Part of a small language model's weights.
Architecture: no biases in attention or MLP, untied embeddings.
Each number is 128 + 32 x the weight over its row's rms, rounded and kept within 0 to 255. Layers, rows and columns count from 0. Numbers have three digits each. The size before them is the row's rms in percent of the matrix's.

# layer 8 attention query, 96x96, rms 0.189, rows 0-40, columns 0-95
085:159095112167047219153076141127147176159130145078160119170114087104117124094125182101131104119143101102143068166121138207117133075098209142172099113145125116091119116113140083086121135124165131109107073162132114095121138123111147124120140095071126145151133143114131050091133107118093100165
077:161189173081210084127181162119136071119152121142141152119134139102139115126173092144111110161089143146148189093102115076137126149104084111089128136122139100191136174133067149164108137133112068124176150132175152129097136146163108150153094110224084139108091100127131167159102092126145169100
081:109140195115206170089139158112166093071163102121125112170149120079125098123129098162079117133103116115151123125112146136153131103139090105092156076094164111166168111131059126132097142171151088145132122123154135143090168184185058166146128062191097064125063151120125095128139108141140147137
077:102153120073176137134138146114139118122173130117121096199136075103109126149145126151160066150123112149101150203158107148136119107147100178102206073109070213106125144109069155110131138161098109127157120128142124176144070133118166080056157161111166145090121132131150131118185157143081144109
069:096073139154099147165107108135121158209133161107123100149129107154076179097117136152185145110166195167093074179125129101147118072122140097166088100088156087100144135156129114109149165128153204139155069147113140186161114148096115129121143170037100171121121145115133111127137138161126103181
075:128133103081157095135120114151151100065119138134148173178120065155115123116138068140113144163089131153117221129108113119127097141143087125107129094153126099223179112125072182108115133146131119152108172142139128166122070117213122176159066121147149094100118154139126148141128089087189131158
097:116174162115118143091099153062126149087165125090108081148075111052141082058153180070126126148142189119143123122118148167111088142140111131047154145182175135136138149120119148151095117133159066162144123081113101144152128107147105127133124101154152137150136140114166185218113127128141169082
087:105147145111132132135102079136136090126174075121095114099100116137130108119188111140086106164122097143145181085144103071112136122181042078105145058101170121171137164085102135121143122167102072132165120179139121083123145141146145204073137072114104086092139148146211093141133141132129136114
084:121129140091146083140093141126207113148136151113133120173084117050105152175155071078097097138095100082113147194083163110164125073173094144101131166145100126117069123159109132163155121114170165118073126112108195131125155155121123106139105106100194173170164156174150075107135116130102129128
091:141124147122116146112155120116142146096107110145129130062073101117058093147122116136138196147134141172093166200104139145098143095156123062145102101098121196138160128095194118157160105144150070209109136127123093127148097117193138188153140094152116106135168090097128122093133055112164106094
086:068162086163056131120132143169084105060114128125135149148129126138140167162125130172176171108115114106106116093098181153129101179139119090128087135100134095097068118119105167145154057123119145162076141176126060177127136147105117104170132092159111174094098149160113177126092127138137187063
079:136134171137148159120084118136145157117088122139112117103178136163184030152148070161097112105096087127126220118144089133109157194108075181142139100067150122164107109115172094100154128149151169106144072161097098102130150137144131152163139151058131164099116093129114186137107103124089143135
083:191100166141104152180136111125126079164071091126139129085102140123143167165136130141169099179110142095150110125094107113144131133079136167144151115107123103177075153153190199156101126179151120086069118160101066129142118057127089132160139097135105079172118187159165125054109139153120120114
083:122131176125097097125152137093115121125116116126172127139141091111099118102106184093129163109155151116159082104026095083114123073117154127142130158085085070139133147101117094138173160091156089126129149093169162179132129130167111124057177157077095150139107122122181173144111094052186119087
085:139108114171129151163102160134102143144099151086214100079178139133125143110096105117088176121119129097105158159083139135101059136160170143137114146074151121068123104209133153200101129149125150101172138104143120101141132184048088113091121150113183133112155166126120146190143107108135178109
083:171163117144161149129103101084137111147138081121183104114142111064113148130096196177124112103111112174102085131153187105095135114151128103113167098123148108112167132076092168143175172094125150150099134163087128133148184120073112198122154129127129184192170105163125141055104132173120157185
085:105193156044138164133196122105086147110131054144160146144147116121115092159076156182097103111114070115107165163149104082116114127065130085113148145116066113138151127124065147173097141168125083122161178162120132174123177100103138150125153090176134193125090128096091125135125105138127108127
085:147073113189142079125150133105131125141078122160100124111145143157148124052109178109155163132178137123155126030105151112179138144153097108158123158112173146169098136100109169122137156114115117117121112078132190189087074126131099129145134146173106112140172107128140192165116097139163111034
094:109166144093139060119188126085100147124105143183110124154150172123133117134123139122100139144148109072151155102135116123164125166142106114129147168182156204113112137114053177179131118143135112121119158063140148145074083099138073141105131127193131104079157145135108196155101096115161148037
074:189213054103145114123144174087116117132129154108093103133113142170093143132189106129147121204135157117134128172159113116155080193130155149106181119173089129133154116108051157121162105086104093185166182103130133091148162100164110147132091162139147131148131135130161205133114100131149136144
094:093189134121126145058099102124120144089136083113109143132092070112107128127178136110105060192098108106144127150126120128142128108132142103077095082150166065160122110118097122116189152166117091161170124143157145147167078119174094167162120122131124078114097212140197094152137128124163199118
085:115069191134144097122132160133136083110131082142100104111112142066102134139123120111082149152100102115125149097129113095171129126136066130143093195168107140148124132136082178154056097158138112208127150074146150005052112136141110119094111125131122166097121112126148161126101129159124170113
068:088123228102150083162084110155120169124143121126130132181139101094121155069179117117138170129180179157112119080135084092116166099101099080119140136139172077156126117127121159094117085158112106136120101170108102145152102182144076092098100109108081149203154142097166156129143184163094125156
081:057190126125174130111135123072101162140155045134126101136152158069105158138118153144113109111131121073174101098092116056121111114090143119091200101141143122152142139153097124148178117150127090163161126098069137148120114113161082190141118147159127109151048145173120095165161069117157136125
095:110170152102084157094104086090147151077114103077133164085074098090121140114149134112150077176108175161092149110151123070152151135177098133098152012137113172118123092160114146117113161147167219136144108140154085130180120116135100169120118142100088136111171104111134117168109144168139137154
083:152129122140221112112142124092143117119132121114124121094117151114174094089177076122166075113105139108101166145142141110148096128069145112156116087137183124112107101176129054111158152130120114144182177060145084151122138176098155172085133101159105058212141113144176148140134109120101156077
078:061162133089149103154186141135080150142094159079136150121148139109114104115056147137174121120142145069101113109131092224168127091140148165142054133117165175131115098105132153134102141173165094143097062109124116167132123114130138106119118078099132109202175112133154092174133150145123200141
084:145098168159075143164131152122105117190130174127129152184135152209109182146175128161122114122145061089130162153219174132106112058138152141107174103088116188149079111094111110137094176139158106132151093104082134153138153125091123121109175089171137125107149096136176167138148118109136133090
082:106155121116168170052105169165112139104086137156154114136168091164180146128143147137091241134103172146116103052165123086121141146145158137165110168097163109104115161190149103137127086115122121103105079137141155081117125088135112145147155094159114122175071090110126093111129113104201128090
096:113133123109166131144149109107100186114126103156127069084130146084145095164159140118140110156190076067140132065100107137170114116130180173154124089123139106131109120105106130153098060081127117153104158130122162115170116080105097152084163129182167206131151047079098140164159101127166165101
095:111149095151120115161070142104141139164113152092081125130141151103155103133164136104147152086132120160074185072184141145111168143083158168105144187153094092102166114145139156094084107168140181159138140110149187184107194106133178112120115120120100164118096062112143109108108159100160195065
078:129083125161102127137111095173135139134153127180098110156146152150112175150152094128171147101093197133161149132157100122152129058108139109144142111023149143176109158145185081164179119093113192128114116142178175074097081111112109162133078123110136122127177220129112102147128132143129151145
048:177135116042095129122143156097125167138093154118180193149068128133159110122110106116104129046091122110187104167103143139142102124117160138150132116184115157090140115131082108070138095154159090133104126134182136161126106099186163102041115114104110118095093139166133140111112075087079141172
045:141115129198126116055146102127117072127131132138100091099138203159084148127122142207196119200109146117130132056158113118126131094094129087132062140136144050117138146127125090142117130139066087147095121117135151146102155161185137121188145111173139082148119148107152077142147155139169138111
042:069148077157072164090127121130150103092156080137106088196097149160079105149141150165143209161135116103093174058127071139088149151143135137142107098138171093164131069148094162155086121125081118178128128189124173149136119116151141149104140138150118068098120111107178118173136109099096151116
051:132159141117041134114076100140160159153139120122136111164096126128078133154127141136155046140129080084158110133083124089158147149140135095166097028147177135104145117111116118063103065122153098128152123150128101144167102174099157128107193123057136191075115128103182125121130097113114142129
059:181097113065128125129171120113155168120124089137105098042146091149134124127117090130129138150090094122145163143166158116096145069131118122101150144100143145082146139053112100166163079119106105105131181137133162034136178090142136142115143130136109136109173139132098170084091140130120111243
077:172095147056134090136141132112139196167105092157101114133129082157107120120093115109100108152129111149133113203165135107095160083150117108076131092103140124081086149051224125134151131094137140072109140140142145070182100135114094116122138158118109106086155131139139145052102165128110098190
079:191173186086116093114106149164120118122114078196081151142166129158133072076118107155092149134137125133134136136189139125116111127102128070110145124108090149115143085083174168108183099111100150090146090194097106155132140134143062139147154195169166083093172148142170131115092110149169092145
125:105090112094168102157120091081132186147122084117130065095112038137095148177156121092148074173170129133158135151078152087136169137141100127095137121110193097114103196136123109148121169162155119098099162114223117081139100123132139110065115085127095117150149095086103120142137152137106162123
111:143132134114125189123118153120157132175054151139119163153090129056151187103083150084110142109154123075092056065188128133149151095170159184103191102135113147080091119114125074129132171099078117153129157119149153086180142125111187119122101156142086122120107080161132124155139162122103120147
# layer 8 attention key, 96x96, rms 0.201, rows 0-39, columns 0-95
062:136131084122144162142187104137070040147149152175116178089081117123152154154101160108153164085115223143124112106133118153138109127138077115144115163093121152144121179154122095154135163130141167120100142105188148128106103170111150128074102104053134131109113143102179143197103159099197132125
066:117156111150112057136070162106147150124120076103185112085132210216134106073134121104112116125061063142086118185164130151114180115143220106131106118169118136120142151081117161105124112146155144149140144132096162092152148160131086079092127118142181147110130100153143124112145123103120116080
076:106168109115154118150116161067085190095162107131154062149116094166122123167120099175144170111137064084131127199131149145116139123125169137161137162183087149121125135098116181105127140122134102129152074149051101149093124096144108095121161167132107157163151111142063155060187160160173102124
078:122117098143124135178126127105106108173165140144147163107163124112124139146122053115121073067184089153164139136182106118103069136066165169158086135130098140143085116158124149193119128114088107095115083064081130118128110085136151102158134165134135192083051057141103084117102125117153124113
075:045170100072120111140135152133133109125105124132157125155151143130160175077118195121102136095131118127196158078103135146176179152114172117125156063108131210110139079222135103113100182131116147140122078117138078084133091153095152130136159158132137177130137145126075123127153177128129162107
088:093129127095186160136122164107127151130151150172185037109102147125133118111177074210147130086116151115159171154148139088149098105164145141138118149152061147134105178149111166125201077147136078178157147103108111131089163148117081107145149110142134154142051159111124106111116141080118136179
081:065167116170196116167135184151116140164126100148169137082158120169111149131144106132120092098161103139160107124166131129055120135133151105143127200148172125160120086132120144138104148123153132164130153082086180159143082107101152135168112165153157124071109060205134129164128147091192186153
104:140163091160162134172088177100115123137102098084130105131182116158153138115128107147161139100135087086151140187116182130112084151141190156133111155140105123128173130173114116151082147123146082167205057101109145096113134112122113141108101128178097150104070127144124082104111097049137220097
081:121197092121146135138111146171097169151152164107164140122165098163119093159095119181116097143108151144123087123134119161066135121100139126111103142133078155175050124080142123142117156152159110112126170131092137153067126081138097235135165138094057090094163119152157113115183153171141134179
095:119126146122177130138152163133117097159175127108164126026160100139095104092095093141145141118113148152146159140154116124070123086155120066194169091081096097137100110075126127116163164109163170102077158128156119161090149067139135117107144154146100118087110048118060121182114100097094109137
078:100148102134145132144104042154128111118109076171109163113102119137158185162088109121106079170132162154093114123131182137199093146148145111128130077159115128114102140127185158075105073148138138195116119204173107116124122102130127095107146100117137121146150141089166115159097076118025126093
080:147137109112119082130115121172120128164090124143166139111144092153107149120146076110123149116133074159137111197161127125114155063118036051132170197087126136131121156184081146168155136201140050128131169141162124111090137122123089113111141138116186083141133165102080132132163128140086163155
077:072139121125104079143134133188130157111184123115138121093088127114151145100184093130106136163108069154131130155175103136130114165130180173144132123197169162136173110135121163136114118104114138143126090186119165137139154044139129081124124126029101088174201101107121152096144115149110146060
080:083088162103093101110107111097101117084129112086177121060088177136179112079150060102091150159112181144120104128081113100135114144074163105126139120125194129141129136202111163184136148174142110154110074079101088081124164108116158147162139126146180108087142177104141150180135162130104151119
084:060086117087155066136092126153092143119082106112085134110113088129102117154127158138037125163065153190112135148139119161148185086144168109125131135149157141146060105120150123177160116147156138092124142121134153123069136165093161121066150096085103097119069112167085102128124167136066158134
084:152148066174124120159134166141105178095098169119115209138148136011137143120117085150129122096113145132086139167134174102132089138175109168132172136142125079120155130104159134129055145048064160108134110073094164144120156140158127149160152111115103139127110119081122168127071113127118142155
073:135084138080143120139157114128163188097145160103098123103148186122072155178114133149126139170107127122080094095148131130136087085165122141158097116131181134127108130091150067064120108169091163103099105167132132050108107051103118074149115080081144108143064108173109132104114164095125107069
076:104125189125097117093109148172197038113116116149132116168097149176138084085221120141107131126129123085147223142149134136156151211122081162082164159143121144070146155176111136122120127142160098171143112123130112181149171134145151164130128157152130136114133189093152135138113124142130117159
077:120149115191149160076094150156120073085155117158123134159114133193155115064102154131137145117112075111117168150114163149107143193120151134101124127188120084160205151137137211181089140121132106157141116131059142161182174124142175130152099099155128092157171121123129160108147133160112190104
080:168150149088146101143155195080120104176100061081161120096176122128100145094152071111136107092168112127195142132148104128157113094137119188151128185121118097106122133140099130125152113146132135153134140124138101155142171217123080132105169127151105176087127182096165101129104141029153155092
082:135130135133077086121106181117080168172126127144175134128150187116117141099163095175113162129188088150145185192147151092095105122121176104080134125084089103141155151155091151150131112080117112171154132108047164160141160116125064162145124150141134168167110086176099121141167051110159138113
078:103151167134106083122116128078124171096136119157148163136082122120115096162117164121121062134092117176096188086146102128109152090143139138086092116121154127107137171140168151192124151144106182129080112082078118115117157114149111107144107062067090119128134082093107104197133143210201088112
086:135146108158104105112127114157107142218095164084183156175071155104103106088119127070127056146107134122084140105118095116158226106105097126117107126092086124104158128136117137094183162121089163128104095194154118130168183166121141129108163125153141124132102111137110166050120150120087096150
081:160104129081164154177160116121111123119188171123046111103132078096145132134099148113192173122101132105077104106165107092182095102135084124207137127125151127171076082166136113104115148154121154063106171146139174091056114088116100139130112140119101138137117125156109079100195143144125094152
087:127080119157100156116131117170169136149136088123123054088213082137069164124128104078113137075133117128144054145118107130135101072119116145144080080101104099135161127073105143128124147050137147115133166151168122090071118156192120130088110135136173101051129157133133148114115117158107138078
081:179144169151058127169128119137162125126116192158107159099093155125104106172107138124110149113109164177136118183144140161111216169103121122128109138124133123075097119129086179119106122140151085097136178154150136163049174082081128114045111072131148140059180104152102124138122096137130109129
084:102128150124079126182129119112126155111152128151122153173141096111107100060094173082127102154160131143148139163088179129125146146090109130174151149033153182071100125104148094170064140093072158135124074181125107137155118110093086091142168114106114061126128118107126122086141212157115119114
088:150107100151100162177151131176159158117094130146119192140143130150100138151084123158144058134073136130125094085224109121156049112156104159201092188157151142197115108141154137094140113091123172153137143106122151096093161134116172149132113152102124104093122101169162081132174128124096087096
080:153147091111101131118133119074144114153108143179128142158144104169124076130150110109138170146130181131118138091165128167129125131158164200090118139091114132186079055084107129098131105096144187131054121145154101084160091126099158090126140153123190130148190158146086105170111144154164129034
087:125147111096102124092161122088116114110088119071149153144162113158151137138100107147096145155142170097135093168084116103186175155102141130104190117134079111065176150127159169120192137132094063123143139116120147070108079076129197142087078080122164087148150150147121146166126199158147174149
093:176139081149155205118180093149146104110111110101194189138125161154143185105110174116131144120135088094163115093128065145118127130162109123135162113111115159158100111084164082101094153128188112099127109130156164124118122115127099097087114084106148126101118125147181071108088159175170116026
080:129203110094163129084084160154128168143144106111158153112152094084093104127151156138160189129124108104067200086079142123145147116201131143133085162132173143128124074148141175145114116132130146120052134198158102102116173104106138136151135142131147070124107114190167135101169059150107112128
033:093148163123084172085123142169101099161133093156178137107124137035110099193114134142173134152118101140107108158130122112098118139147099139134131106161089125158100104070153118140068159139141134060155104163116100104139139201108099180157129085139147142109112083120104239101165163128145166097
045:093118103133178121162092129132130132062147176138120129147135089176149120090107174125055119118155116120139150116080124111135130133173156137162152137101073115108142176188087197115130155117144181174139134072143162113155066142146109141040108184085099166100135116089121112141080083108108078160
046:158046119091163082167107124134088131142134188121105139144149169224167096083084133129077109164140157150127184119138113150188122127115144111144100128104134093140120178182115141142168115094081150178102124119131113099144113110120025104098104146103088177153164142138137075126098151122140103151
041:105144122153173128142099144135104110079158139148106159108147107113139129151103172145087183127128090195125165148059166092088127171098146139136125191042097170167138157148076159199144082127136118120128136085138137121149050143179155156075149142115171124130081140091120198132118097143131100121
060:132155181156140168124123115115144127157157103110136156161108162070092122171138109108154174110116105170114085074144158142136098109132088101083117100185138120158122103086124165115106156179155137111163071095127078140115142155091109122111137113194187130162105156117144254148134126146126202085
085:139184185175116155142141131111117167157168078129125148170099156093101120158153089120151159106129089169143062099156158135140099143110065088099111096188094108131112094097083167127135129198124149078167099145126100119123151144103122136075174107185176133160155166095104199147126085148116140071
121:143124104084040132125071082159136102110130121070141090148153128093098077086051170105139108144093141075120113128117091124134155063134166150126173165103178142145122129117142048109089133072153143154123106170137092149124119140111136101164104161095088114142081112135147115085190152098124110188
115:143139106047150116104102137126172101119107166137152125097152151115141146105101160111155111168130150083117191108081097129150126099144180151100148127095187099159132126159139107129119143032170079191138132141128166099147138157089115115204111128126142106141129071154169140115130149119077239130
# layer 8 attention value, 96x96, rms 0.279, rows 0-31, columns 0-95
079:151153185134097162073112135172083130113116145172095156114110121142131135146151139175116088108175156139114183093200126075207156137131176132129139117094156178166151094191150110125098147177115113144087141155133146103161123119119127129101126148133176086172148132054122180069176112174178103123
097:054103099086118114104145104141125163136173137117097150125153109146101123117155098111139147118091164163091158120124064130110076155128102162135089101154138053158124163109152200167048092135068145118177119124112123087122104115125116151173052118151114109047157155143143140078165136085173113121
067:103109138107098140042160145089139118077129100111103131130128105095124090124120061136124136119106188156138088139113168107132126108144084165191100097095081157176109169097136199140105061100173144185139137128091152118069128121135099177076130092164108141099111096114127088129175179153071102128
070:104152094129125128126084167131119071139156117151151129066116129158092116155107088121136137141122087103142116079132140147158104104188170162151098093090087145186130128135190083191192135092120142148110086118128173084100129127098077101154090136111150113128114181183101136185019130145107100137
094:140112152121180136137127130111064110157134154084126058097188091128143099102163116195143159086142078151098098115127192175120143098096143163137150138106147138151140076107026113124159167134054132173165159175092124124166138151166131123138169109074130138167119140110108111159154080114094147151
077:110142122122184163146154126148120129106154097098166167139127097152121151083128183085123090134109078170100111162108161105152091084095133168113124170132083143104165161162101132136120127097120176137136102185164132187099149089154118101184144188197067113098134097089104120081194134146050124090
075:105126099161146127127093151130071163137157154216116167109123198189153133132125100131121118169089148189090131137099166196120154108136138102149114137115159173161152124100140121087153121076120159113146164161145140154096111162118110110090063163145124178130156186124118086160178135105054110196
085:110116100170176151133118117113086131090134134160123095132166141167152140149161232165104134124089143124164145135116136149092157176128122128080161091101094172122130101073134057118114133142120142132145093093139132172106118129117134148167161157110134167111090087106069113169144033204110123053
073:155138102175141100086133125152080093103111162122124106131154126199115116130180169134113079119191133123161115146146182113132128092091128078075131174077100137135118093086083125084108130116126099176117107124175145163163145140118134125106167180135163080150071110189103183065114082054105141125
083:111147159061114080140122188106138094162134170084134072121103125144149138119116130116121169177083215124082088126102157109098100109119147143153145090066083108155140161126157120100111115157076102103104125094143101069126123152150145130151119111162091039147091071068126080134075133111104094131
083:135166130172135119111149113156148172091119124108118153165149090161139095127117131103154128137066089143120066148097168152094071132086111124101132184103145150134138104101084117074203124157113108165162129142131118172102061080104161102146082169101114138133144100178089100157096193109079107216
082:127105131111049124169117120083112146141163117088168125164157126111120059161123077098142102160118076133088144072117125151167144084093121166135132165123131136110095099133135137175146126186116154185101118059124144129146117147122176112155107143061183084100167064124167159086100131046119155122
087:064162119119167126053140091128073080078151113135107138115158185108117201103125090069074087098139148144154101159140129105113092087143138147164106102149116094107120172155187101152089137063082132147180091136117082174118170139124104158161110140119096129138182100176109097153146138152153131094
081:105172061136141115221115136123165154138145135095100096148142102049143136159116119142089134134126152104182148123156166112207113110114092191117147118157113195126131112128154139097077118145088097086155111100202057111141106131096163155161141128131127154152133130083099131122142093101186181160
066:132126154139152158160148136116120117118132102126144090087099117135164069105142135089172089154118145115102086087110092174112098119163164104175106121135137180165089133091110139101121168135105142115160143142110130090100040138088145152085146085194122187093171062165189049082110109095177116119
084:145119125129175114158140157037141184140135128094096147167119114078143108114143162163193135099150135126158058151095180123156140137102176114125144124065074166089117123128124104173144114159139110140115197145166153157097113154145144133104093167108134082194066149163088160168123152172071113137
080:144081128111164109101116088141157064184141145149178182145119110136137140112150114123188130074079129148200100172053157111155132134071109182072174087149143197132084137124099114163193106109102128147141128140120153178093132107129087158153128162142137134178156135160152152181106150106118154112
089:124094151109165132114159100159125127106124083116186154104128148127141182130080147174138132076171156090171100136123086133123173100125142134120142100109131149110140153183145148165154113134083127112122077174069116132120155083108126101137119156104020108099183187123159136075172125211187127164
085:165165056088100144125119126140127102073123130058123106102142100176130126114083070123138172143067189119125138140149109147121180160137152171102130115107142041147157123090095096080078094143116111126134157125165159123154114048116181147128111032144136121125154126120121118157107105147186134101
077:108131096114165089104120127123102142108095204204178129131131136105146147141153119154126125096132159066102128138094182160097114093097128094104158121125134151064111132140068128101111104123070159165206127140053101142120136124138118135146096159097148167106086144149144161137164030114104088193
091:112100066134067101175132136130110113142119101090146104124113133115126160176148144100100136120095145063156127129150113089128100091117090131135044169140174093156146082124112067167119128130121117138082156118133200138169113112126196131129174130136196146124075131077128099159126085037083146098
077:152138138104140114123141098097115115123153101087094160182104104067103114118139126173119127136096152137102126131072069111192094162153108174111123103050127124167099064184174200057071144107134158128087142115132162211137164133117127142124102155097076090173117140116142112162130104169135139151
076:125132122074105152107127126189090115153123167179168113131143092093177061171169113130194158101188082178187121105105151140155102184109106150092093160113128170086156094168072169163111127118081133178097083156160136130149151127129126156126098189162140154134092117110150084122108099146135104162
076:091137130076121186117115094114176096130103169173124079105083093112096098143141158070144149096188155113154123091163115139064161047130149162095124107146117089106155109185115131134128054153121143135151148144122072107133142168140095199158081089127073129095140113112149113117119102133161199114
076:110126134149103115078083156167077196120117114121154104119180159112062181126079130119132116160063137125129113050126097098106160146102100106113097160098111084116094138132098105141166112077138114111109123114137102145156141035178170172173146122085160182128117103098125138073118115108203136131
073:093164083068079152111125097135120156054171156170091125114064155191136131101166135151177127139102121196106100089156126187112127117131178055134120117143143105177113184094107110139150147082081084108127138112087131107118124133213137116146141119136108117161162112149176076127112118126180125128
088:163053115130099144190138145111064139085131117114072126126138127170134181135182108138121157151097162111148151120127133068064111132146115082110133117153155060136175051095153083129095140099152117118129100126169113113093115141175144125087165119159199156091184150108164078153092132097147116171
077:109194108173104086106123146125117087048134164098163155154189162076105131158091167189113131126180091145128074113082182118118085142137160161120142125062123156126178129100137135129126155173116121152144170115071110177166120153123099144099159158147074133087099121120154206108136143145122173136
075:123189125119219085155161121140139119082135136183139114094113097102122105158130126106088114177168152104191124166127110131144052139096129149095125169215115185146118075157090126163133178139085135179176071153138139100157145092139129078122142153119084111097126139076151119145143080139150135137
081:188140137112124149103133138072091132127100135122133112101185124100114105162162136119170109040158127045170097137101139168200119087149106168067146110151114105139072149161100093122141158107156110086074172166109096156138087159151128208121112135149113144111118140129034107153134132117136132123
080:104144124057089129138135089132105109140093144150083132093122058055052171151122136148131141120081121118132164129146130174151092149146064105137093169113125089137115099178207150134142163150099123116156181122107135156171116137150115186107052109166092106159131092074125129100128132098141191150
084:115174137156123143124087144136141143127157147075091140112169083139183160127133147140139089168096082085100079115139113085133112124118109151149133221146157099159119084098141104043153128165169157123081128117129174152123132134094120087129150105148101082109137144156190165185132119060040124099
# layer 8 attention output (transposed), 96x96, rms 0.281, rows 0-31, columns 0-95
078:158064147166101096154117186070080158217146099186154143133166136100166102104093104128171102137141112119065137115165170153157113112145144176076123188108123174089141088137123131101135154102131175133179102146163121110133101166136102168119153116107085152111183110143123161080173082107123099154
095:063111096092123084116157133125122122129147116099116128119091130154193126170098157104102201080138124128079117131118054124108129156172093202153119141219152103100157148149132158160117112124154086128093124095115162089125143097145150094098081125127148128057144106178130182117108145178159159063
067:095108134091130172081095167089149111129159106089148144170128104125179114133108033158120139062104129162141070104112144103100133106112119147168093099154105138178087137106117133144095114158119137106104104162131100121172144079138184124165079130164138185096114053087080117076158131124083126062
074:172151094166130089166132123096145108104110091098130164120155124116102181177177129119104162092107074152124155097146161120170099128166177126108166116132112161112087107149139118112105057177142160206089190111178138121133113069129139135128115160139186118162097115108072186157127107155054092163
092:138164137174131124137129138127129085133168092064111138133146112175088146076120129137114130172154107114100120099059146097104143128070165091160127159113152086149116137118116153129086127074107120100133126113086191162183167179119076092085148115126107127116115101153071122141063044063149186171
075:104196135084092112112115150175094080166139103163091146140086096148156116096131141109133134110130108236126142113161106127187137064146090071094165174130121116131085133094091143106138192134169155139114146178126103097126166142174136151082086105171064143089141161177125139179121129104131145137
072:163133116160142070144073150157143080081135092139165164112159132143151094103094064144161117159099091196171159126085076110167128168177103153158092162114073076147109147139178131106049096141149140115136142122129144091080114090128111116151116118158127120164070125176123167119142202122151168120
082:137146139126107113084123094188176074116130111156169111110107101144156155118139091141159096119105147130111147131160143108081090120082090080094167100109147092111131166185176079099103133085135163068153066206153110094102165197127148110104114114116128069130117217140137135143081114115075119124
079:131163092190078152199143131142130094167095116158120130068151154139153148131152152141105065133135095084109061088147113109177101154091132061107162104060123104134113100166125166170066147103148122127172112127090120147148127164144113136152107130089087114159141156147150218118127138061154161111
079:156123134065157142090065168106078090140117149113129149133103081181149064130156161118087196147156135117118146131082120128083162162117181091156121087061053150158109156103151112122115080135144081123128091115125148075159180075116089108117142141091122131117141096104175150125180131125066122108
080:155133125155107125100145105144129084051112150065119079089131124130184090104099095160141144122136082181105103055119086133163131112131116077190152081100064064154122113118105103122107084105157113146113160139127144189154106088127104091143129080119154138113114074128095100149135196116174141185
078:111135113115153126130155153124032126101098126132099107114125052133093061164164158120162087100210099143096125090157137158099132110104178121124138119151064133092128101171123195147151125152171121109107166060206153158091076087088138137128113104098150081142151125142103118142089133115147152099
082:107164091093114115165130063113141114115146128118101098100148084168236195132119098125089145093096133206169113152166153147111140128116121143120133114159145058153136123064152099153186093122105133168162153140119089108125153122114123138134093082181139110130135146182126146101133096082070083074
084:170130128130161172136127123161108102100158129147124104109115070137140003056134121098087195133105170105143120129230203141122125127088129129137125107119151214125130097174120151141096119080140105123090130105141097105126171130089105128143128114078153093110155159116156101133088155138130133155
068:179132167075189110131212179085104112097146097110144068100117138086164097149131147156104114126128123103122129203092162126144162101162154148107108088126114084213116117088164138119143186113149093172112171153122116129145189115140135118159097186137178105165115108156087134164136114165158165124
082:155141177155131152076140103119128108091121132168164079119155157161085133081117134146095148129081102153131157039134138137142160039065132103116117143082087135117100139181121079146107112170074192086148136107171142134136152114177167170080125109152140143149172105054122150124148108156163101119
075:137157087113081133079163086146131185163132137174163117098153106176111133199196075168129115201139140182183095086122128125115154126146157125098101138117136105154114121137062057143119088109098165073079141154135128139137140073093112143150119093163141106104148171061145161118107121090153126133
088:125090156107167104127163089093128101140115134134098180147104152134165175142125125109106172188077138174142188183076139103132142102133135116075156148166175098091156116111120107114128148190142152189133162188145127134154115110112130157114116092114124180065119150121209142046085137132112097187
084:052086092154124159154122116101097122108179155101163111180120125116113180097146157139188153128168163082110109147149086118079106148120094107166147099137147140122118172084110079132096149069205090080132096131106143105168111101138115110146211085168151125059114125136149162170138121173097143102
076:149172115118079110138175111152119104148169122152117112097119157147150120082138055092120148139076131142129117113060103075137104140063160104183177188127104028132191140155118173111085111124102106131111153158102183080151129124116103113173142082138134088170140161135156146072118134089156142120
089:112149094134088172113076113133106084136126150142148123135135134076075145135155120067157115132159132108107047138151122094112089153172113074152090107113154107089097105137120120110147202129141124086123118068168152160109194121121144100156143193058185106146160093165137102157086131066161133077
076:155138123103097122123073101158116154092136085139126118130135064138090112108104113114163136057073166146110171098177077158087158118206138126084056109125134120082149131134141170209078139171076177065143119136126140120191136127095121159113180120142155171106143079113137106134101146123108146123
074:154178172139104082141111121144092154156080075093138134135109108112186064086150126076137092089107084118171141119144077121061141143101135170108148153144117097112133085191053081076122139108147172120117109130069135139152135098133096096113133154183139192118134096123137139144062100067124149120
073:154137092057128133144184121072105093141115157129117160133128136108132128137127177113117180117130118093164132124135136202096091155089141217119167139184146103087138171180086143124171168122132087082178162165098112098146191153130122141160110146148103175085072143099105135096165100134059128109
071:104094136125056133114149152145128101144103103160141137130132085170123142138126131121110106159166126088165036134118076134123076126138108117138126083120189096166145141135118115086186095191117092094114117097124137154156028188140122126127141081079130115135087108203139176200110132135161099145
078:128169104107169122112218142104099146106185136120174151119098169108148107172055148132164077074127086087155128148074162143177155155074116102123089117128111108114096122066167114107171072133117133136122158143151142119121146135135096086126164140139162136111073134203130195140173073141143116141
087:080116106115130141162147108154134076110135124122137128152105163076051122165118123111135107133115090072110038202101146126092145156161027164154124112141080159116145163149119112105106110113126116093143092075102130118127160135112121090143160085114103072119185133159128116177071196111133093116
080:093145132135142153121136142128106120023099133099119150125097121195161178113146125125120140145109160102135104054196158045096113108118198101121153130113116074122159096179169182063129147145106152114123139109096115125178134111170117144196114096135069139108097108154169159101105133117141126166
078:143092142094098111132127126136144128174189143134083103140124181147133095117097090062147130132137116094125119109119168107100101111081141147129164126174123141069163050149111102170120133105147115187128135130103083148160162117151070115127145162135087092132139154085126088174129114039153148243
080:140181137157133159146195084097087131098124109093158122108161139085090133113192059110080181139067112091187199113138100175120103145140117146116073108123161101126100109142112186144155125070078144048144142174139101121151125110150157187106097135085147117093150150140121122148128104099112134159
079:079140113148094108101086127106072129116103117130112091090172099114132066094133173097112152110089136147099117119193122169105131127133154188130036074145183119074129071097173164148144079092117114105152192174146098130118138131146106108174143160102101159103106074137126072139176134091139140105
083:161099114165065119112051169117118101125133084080139153115109135099081103171111164132194117116140118103151047095164080140138120114161119079122138118097067136124103125071171174161133149129141146182112205098145118135137153139109068145150099113112141123140205182161115097114122132167148158158